{"n_layer": 18, "d_model": 192, "n_head": 2, "n_kv_head": 2, "head_dim": 96, "d_mlp": 512, "vocab_size": 8192, "activation": "geglu", "norm": "rmsnorm", "norm_place": "pre", "norm_eps": 1e-05, "positions": "rope", "rope_base": 3500.0, "rope_fraction": 1.0, "qk_norm": true, "attn_scale": 0.152, "bias": "none", "tie_embeddings": false, "parallel_block": false, "extras": ["capped logits"], "init": "normal", "init_std_qkv": 0.036, "init_std_o": 0.006, "init_std_up": 0.036, "init_std_down": 0.00367, "optimizer": "muon_variant", "lr": 0.00683, "lr_mult_qkv": 0.4, "lr_mult_o": 4.0, "lr_mult_down": 2.0, "beta1": 0.93, "lr_head": 0.00458, "grad_clip": 2.0, "warmup_steps": 22, "schedule": "wsd", "decay_fraction": 0.587, "decay_shape": "linear", "final_lr_fraction": 0.0, "batch_tokens": 65536, "seq_len": 1024, "doc_mask": false, "train_tokens": 263200000, "steps": 4017, "dataset": "wikipedia_en"}
Each number is 500 + 40 x the weight over its row's rms, rounded and kept within 0 to 999. Layers, rows and columns count from 0. Numbers have three digits each. The size before them is the row's rms in percent of the matrix's.

# v: layer 13 attention value, 192x192, rms 0.126, rows 33-49, columns 0-191
# o: layer 13 attention output (transposed), 192x192, rms 1.11, rows 33-48, columns 0-191
v33 109:519441503485498492471571511486439523443512528492556551556513534504506477450525509536555466541581546520466550590477445487527475456449479489507469508510472472524467539485490466437466494515569499467540552482501503512468497509492475475488451546508508447465468513583511472468481549517499446559458441457590552561521540418489532588475521419412538585481460414521438560451469607436459489515518457510508510464475480462563500517436511482520488495597489504474532449431466544548469447486543466491491514526502495514476507533516553508544537484454511380478475476505466491538485550485494515506
o33 109:572482571446490503586429430414504567556518492471518506492529479403548559538491475475525538515443498489503479430508509492492501450519486511558428535474520428519505486473531451527533477602436474488567491493464451502481472490508491518498542477564425406553432535485511485509517496516561493534505510553452548513494522452530486557552587452499504559537517561503430436472455462464498498484537531497534539501533609542548449477495505499534490523534487515546491505472504498450458549424510570476469485490525458548530504510519422525458490464469398493523540545499523545464551475470510491481
v34 120:534480480507594422473428536509519522544565534470486509515498519540485492467572505513498533428475486488571489531556514490442494472466497551499534529461501508462447469495532479544504535478518439524536442506493534503510422502562429464526503480478536550392439367506475505564405502541522559535549542457465458526501497450526468497492537457489435494489502554475442448518445438504480509521534424554461535470439483526500420475553494469455529474470508465536438479482565500430442432535502488554498523464519501451407501488484528452515541508484471553497491587549473478514448514480521495513
o34 119:549551513483434491533463533521471501505491505453544472495501503475509441478492480560498480474503497493522520529479518522540478573547421507445541457489472491542596555486579546466547430569557543542537478524497488467554483517462544479507439419510522593470407560497511451475456513532567514526507449494594498520482430457579472438566534518490453454534521463514516529514446484520562480542513526497445518460493491472472556456513553438520502458530475529529503569532440453545445530547483504444586470457489528482470551452442486507423461537423530511486488480427458468527503465478494539534
v35 117:519499498549448428534484450502450572567517496512564506510490499453428560496557543526424522500506503510401523531501564537538479546449487522598551488563437496472486456526462545438491569552446485498443557500493516533486620475535543428484542511504433528501477483403459501480544495589522525502520460491510469513517442473438469576484433534477524473509485448511576435523478474464545530513462543508424465511518523573522526456514464456455450490453535509489526502500522534522504491492506574492451490507496565462518479496423471468481487497458525509573438517502468501459528460552473493461
o35 112:455496565535512442498503496533447432453463480573477488502553429534431486572533563448543544504523447522550585471490510445601514436458555573490531487544537542482461577505530482493469480524455465455497451557461456474496556490452490487457557501492516469438490510385570532550536433494453548474482487437483500537556530478480526468476492500507527522476506481548553479430527455572498538539517477457496502549485544490508511511526501461476447461524575532528531465478468469534556451567475560478460441527516532462450501541492543496464508437467512507481463501459464502487445430506581450497
v36 102:451468520508525493494466557495490543532473446519541497521491543494475479479562468470493483500541527549382472540530532482478454496481573588448512550512442525480540488465477522489473459435497583518495370495411491509520533490532502532518469455554420509491511461518488528444458576578539459576527536520551463438494497465528441466485550455462514532511518527482498489481539444498449490545476557481528530567505457454505469447496442501579441468501513458482484438471469484478501532526443514505552439471558558496532604519474443507571513453422504504515540454486509488490505469468422551465
o36 099:495444495545480456521530483475484463480525454473521485439587514477505418441454558483508517499470521548523544500445461541457544494520568614492529495469486491569381554459541435497545492548547521502536450511485474510541537515513552493490472477482478507501495460467512531513471542512467457461543512451514462555423450526535567470609494499472497421489445537538542467467487513533452427499485477533501498562529548456441449521451526459520493501443538420446508450529501531467538482466404514512498510455519438436518513463528441533501497575513446528453471495494551498493522442424430512529
v37 110:494482465494511532539508460472444416474492483410452512458447507424425482468492496532461508463541446499519510536570523516483504530518460582509505487521571453464478427500479518584520470565519518478553517526411397439456545437534465496506520517512525531410463518552505460565439573490540522505568504536517440456500488544517513480420524492535464428500476527499523553492430454503536458516506503493515512482516416561545553480503518540463507499499431459484563483517559546536439508482502469536476523563513542507454543481484536465520513485527560483510474496529429592478590505532544486541
o37 108:524509458474499493577576528540440421484566520461514436470467516499461460530476520487457522468495526477541496488534476522541523462524521459469479501489476454561548532472536462497528533469535514500467563495435426482499505533594473459526450475486541556495508517499496534472561482528548553519519561515487526435502558500499434566489465524464513467495554493458550449526420518497541540483518456517516426498536451482559555480572548456493446549506500495520409488482496449423478478456481517431424368491441497471423566462527522553526545420421451502483532477494529510500464462475555513544
v38 101:550522524510562477479503464512501466570472534538556479525495564460522487517477539485464443524434510427484537492525507450450544494533464577503581555493566534514510558467439532489455508460551441464518585435481537526524501495532494508521427475546496481464557506496498504547489464475514495524498543532474463523493498527565492452496437475478510475538461433468526596511488467496509539438446516487531440446479441533543518518473452545498565494481532442458553566513539450469584451454548529499432525567557518571539458513499509403492518457522557521558493561525539495421486511424478580500
o38 104:440551474544527520437532524553464469512523519448466571496494550468521543512500496566520536506506501510464510511467519508532380495515452536478482587502461529499463505419570495528517489467508518504466514552479467529594478471539469527543519542494543505492502498512480460534460457530475468491452577509568527455482538501437454512518440513563563458444556528556479534503526494556564459514579516476451513471540524460436462506547525465514479446480572508579477523540472491557522461401567397486469461482495440544505578554479521463594480472485462553529439552519461496484552503466527495484
v39 107:482464478495532551499527554470533488461516532457535511477580462462405484524531497478441502508505490584502491448578487516528551501519508458568534477512512521562473573507483453543470428513432444549436475578438447512560511492525496498478480507460550509446450438566534514487524527537534509528452478556483479513509475485522534503479505499544486395491482500489458478535480457515509560464505469475547530489559552500451492563515486513470461511480510542539476499566470506517451527446510490488557422402505504572501407422601474524534468536580419600500527519506515477515516502580538502506
o39 107:487523478503498448462545559471490496458527486529497530446421515599516429468448556586474545498535474535444458475444507518474493546564538517477564549466511473513558603548454529448559505521545482464451416524480571529445544452446502422460512522508534500524521476473571532499551441485549523486507524566542532487524478531454420453441562529449518518453505476481480527444510466469543445489433431427507547496461500539521483486519530509510536522549429474532444494568529546461486515539469433545514475485503519501529487490440533484451456477511532473520472474611545516535476521505501492535
v40 103:487469507473505461519461437574489549549513526489551556481474480519465459489506486486594524562492519480482407526578535465526440494487581519537474541524535504513450440505445512474518556438534495518482600480464506533529558478549490536486523477562478530504398496591433463524441519494508473459441501586440462554488472505489568501543441454441497478537553501472506517410528505421489423488544501456520442471491498584433435489513442485510511489454543477497506467530498442546437452510484506492534513461497567493522545461498490519459585516538484500489491527419456489477458501449515500524
o40 101:557533478507421530496484560467427562545470486476502536533447527444509451498497523552475426489573489473517460463434501390520548478493496530475490423522482460511494509461544575543525496504499406468474540504445506450503526487563534565548495489467507515365467580503530482476538506536456529548451522466556492526520500527517558457525475489507508493574499478520478470452521466527521425503487522501572479505530467573494485555543496475429512450487525481528517458540513445409500503477493506502454461516572463533548439505474489486541490461492423541476458454456493524592446507484476421561
v41 110:517483517508566484483501536535441555534565502464517456534489626517501533506435516544495512413512500501495488476547429506507527558496458477538534471480449482510493473547495486486507555408529503552489488524461515506469438496472502537514506489555533419461546449499469487451445544551491413539482487512453413553476553468455555552542491480461506510542546507411479541456501432564487548549530484497513502568508456475576560571431479549543463450504510486428460500502503542444503495431488491484499536550600472469552572495513458474513563530523493426515507529537522487534507496460558508432
o41 106:444480482560432442484504502443490513467530439500458430440437521413563488456505467501495511505494498495433513562511538478562485500524507584493508512400564501529538516450558507480536492490544540590535406383520440524515462434574475536551526507501512464486504539471521426501471476492523480564458444516539490546470415519513498516564531505509535507536461462552465496468519430557502522470501462509538435517475488512537462485528555522552527493526449470509566506517464512498527505378495453490483522532472554524480475539514475455495563486437442512488549533521518518490505516474413554453
v42 107:438546503470589515517556482510500480570485465558466484534543443535587498487539465528545533521530485491531425541514551541515509463544487427490508542524487493463540554477564488540564538493541470529494486566491508370506462474483488498533451462446466493478538474564487516515463437535494510450467468557478420546503442552551505466502466450455481390454508503550474508481515565547490464503529544564500506524479490517407474502433476443500510524525498507504551528489460523537440534501559528557519507513369514495454543549507463528484492530523403505468500544534481526455440526541455467481
o42 105:484565498515494541480529459481504497563513492494529473476426506523570525501540420519567467460469525481536578480540513519488528539487521433550552438533503518476551479523418565442438523478460406506457490557500472570430437504565501496469443453560519479500522478491537476477469434516522592494524502514497508604553535581514514525471516538517443547491527521501528471517485486571525408510525578506540501443517486479440493528458529581534574485455480514469432539416495526486497495494466490477496521475542500465532506470447540462581511532588465450515461445456493529563509526482475531517
v43 102:476471521467465477478497491478486549509487497487510466560529472452500567445547490493574504489532603498511448529489538527503502559468561532498467542487444524504454539459514513491404535479509470498489533479465468566500560526457462525494470436584521535481531503557523532431581532473518473483480533392510469515435508551433511467485609513508549487486473481515565413418503493499481407577551499571477460470479534499426430474574444552514485497505437522457455437504519507385431548507511522514529503516489511531477474465508525499441502540476447506474541480515458481451539461520486498475
o43 097:500505499429432540473466490417477482551431507501473534526553453491451472416526564486442475541427463530510502473546414476471541489588504519454579531488436508474487480509529468571502462532526506523552520514518446473423430512509539501491480388500463393522548491534550496509544475543460485452525466547516553528493487518498503476522466453500509520494428523567481542530487524541473516519494495494485574553469493483472521601507510451524482459519441469470478412499566517484454479478427483512540497484502560542535521485426567508569507484424510488439503519475466537527499505570448438522
v44 108:548485488548488409478431521626475490477551509317533466470514514435453464446489493486570524538467517534495500485552516560519439371511483473502522606472518465512502573469533477539419541466454503565531462524472536475548490481517511521483518496495542493528520503548490487551461497464517421443531460477488507502496487473483512428487523565526518549478501446412522490502440512547489488507471518476545515478523468492467487437519454515499475495477512556481480514476529519436507548544430470521531507451506561482518495496470551515528504502434603519496503545445514535513452476470532474504
o44 106:549522477500559498492503578514524455396505497500468506502509460450526472439540461452498488454537491526448475503511491517424473520499542462458488582496532513567463463604524510486614492547492484487556517487485499409475524440557545535449533436398542405419449525468467483504501580539566515499574475473556521433473492496477494455484500538496462518521544417467557459496482523465505474561481526447461499448494478443503446504545499512543543454479486465513494493466543485495544502510423429507458539495506468523489512478534501497512466491453518567420516458475403454526540475508468505495
v45 105:523500477447498481548514489494461470496479534579488519505478552477531478420464576547504432385512413513492597517500494440477521519528518372447478519493534475480458558522527497527509513428533512428544539461497473526458447469486441382485522503538477512565470477455448580543484503531445499460462484513448469541494475499481504525412474512475486511506492550521500540452492553445522478486498526478452527549493563507559449552557431483567466468516570453432551524528463530501487563497564507475482558555544558477500547498505442507465506533467561555500501473487493554496501467521496521527
o45 101:436446477452472553495468509530469512461581553452498539497514515412550458547577461525536548539464509494579504496470551486497521480518489503484487440434524448573500390448491563543478526481529456583501479500461519532493482480502550507460462504528527479490444507482514512541498503482395491469417458497464500513508539572513437513458524535520553558479564480573471533570543390517512583534481529525521473571516464516510542517442464487454504509472524533483466594460543529489550452523488564430451473448516506517428527490507479454481513428522497434523514482526495508432539496517481535508
v46 108:514586550506529471494476552495508432491520479510409510502531486509572601565435520529539558485520525465430539496485509489510428491462481553479466498486420507472478520483481546463550508514498491490540568456532496501512497524433473404504523481545518462498466461449532522474499476539499564488546471509502480517441505522403459507509558482477427493448489466524528472461555478514545442461474541508456525582387474491494474477476423442526449555456505473462505503494494466509516570554485607494511573429468455473462455417455545477468511491481503467534468515481507447516463528512388526504
o46 103:501491603459486519509500544503476537450449512520454462525606450485500523538480517466493475484501529385528503525485525569522584493500427507441588469471540522480468513463487512498399485464357472504540506528503512470517481446529486541527447560419435457526490478519508475442443447545514506502503435453513493526483501498440507487455490487530550568477478571547483469514528560500416465486480544467416503473466507495452558559434453442519489539496569496493507577500464453533445481515483479483533518476487506467463538464530472433547521545474469461492452520467511536462492427510500473523
v47 109:473513516476471478518533524506510507495511555517510509503507509449495494497510422458540500548506570521576481431544441485444482485527593537502511455513533492461510512490544518514493532511527518461539478467484530503445489526503417452488543468507529484554527554526515611495492514531460466537467503544566517436488587478490522476569477472443526489547430467550480487424567462439520475576470488486430476478474552497544470572513505547460480499499414571430575478524493477535528504499604489483505459440528415457467521592497525467495455552414470465547496423501541534453515484484440500429
o47 108:483477544456486517477498516455507453545507478506520546461460507506481513456514460520512507471539487498535550509463418470429532433510505594490608553538515502479460408460474491553502534491487498488449443474442490551501549530506562505541498516570471452514526456598487478548482468528497494534547506505438535505481564467477487567556479472528468490555550580551444479571509508431501555455468485499506573518571422471479504465509553473509467503493475504435489477463530447504486540492512542476570572534518565572515488540543477517528453496519537526441427545483566462507547510548514627514
v48 111:491582552448508517469543492552533489561511552520489533564533464595520542469497530489521444483449486523558445557495452481545501505452447495484452492487609463487538554503485436499562559465477498493474479506501460484427428433547525477464498477510490483522495453518557514500526541526502497490443497485428478508508584502546489468437521518551561554568437529497503446536508531579513505444546517542597538517528519503510452526541550489498514484466536495517500553466503534442524512531489445554485491483432526614421485488472530615434435500498543539460518508510492476531537530455483444470
o48 110:493497455450440532453501512458481532525478528484521507557512495545534479441498479473543489535504417563490467510539563551459521495534530444525497507483492485440574518535407547465466559533523512565450521510489556534536522496508519459492420493491522477501499520520493541506443544493494549474483424449503526462503550518536522567586492486438509561572535480453489585492484442548466470471557499528428411483441496525467461541439391506509511524504523495561442502485499581558507523514608481496518515484497495536463563403466568477445499467501503559467501470544445452526529556525528533452
v49 111:515558517531518457546403531537528474489488507451454533453444495508531533495544447467473521556431480485512483519555529510472519471475504508444529478515502461473457465520558469472477553551525430464471542485510444518443596538481503499507468503475478509580515520487486551542479477480497534457550470553493497487527589477523544522438462540531406453575502478577522532444453448521493525496521539510533503556455439509495454541519550541508488536442480541507488433509494482458502561561433481483503386557476504495478587463565599427530517483543523470528433566457460523474509457441450535525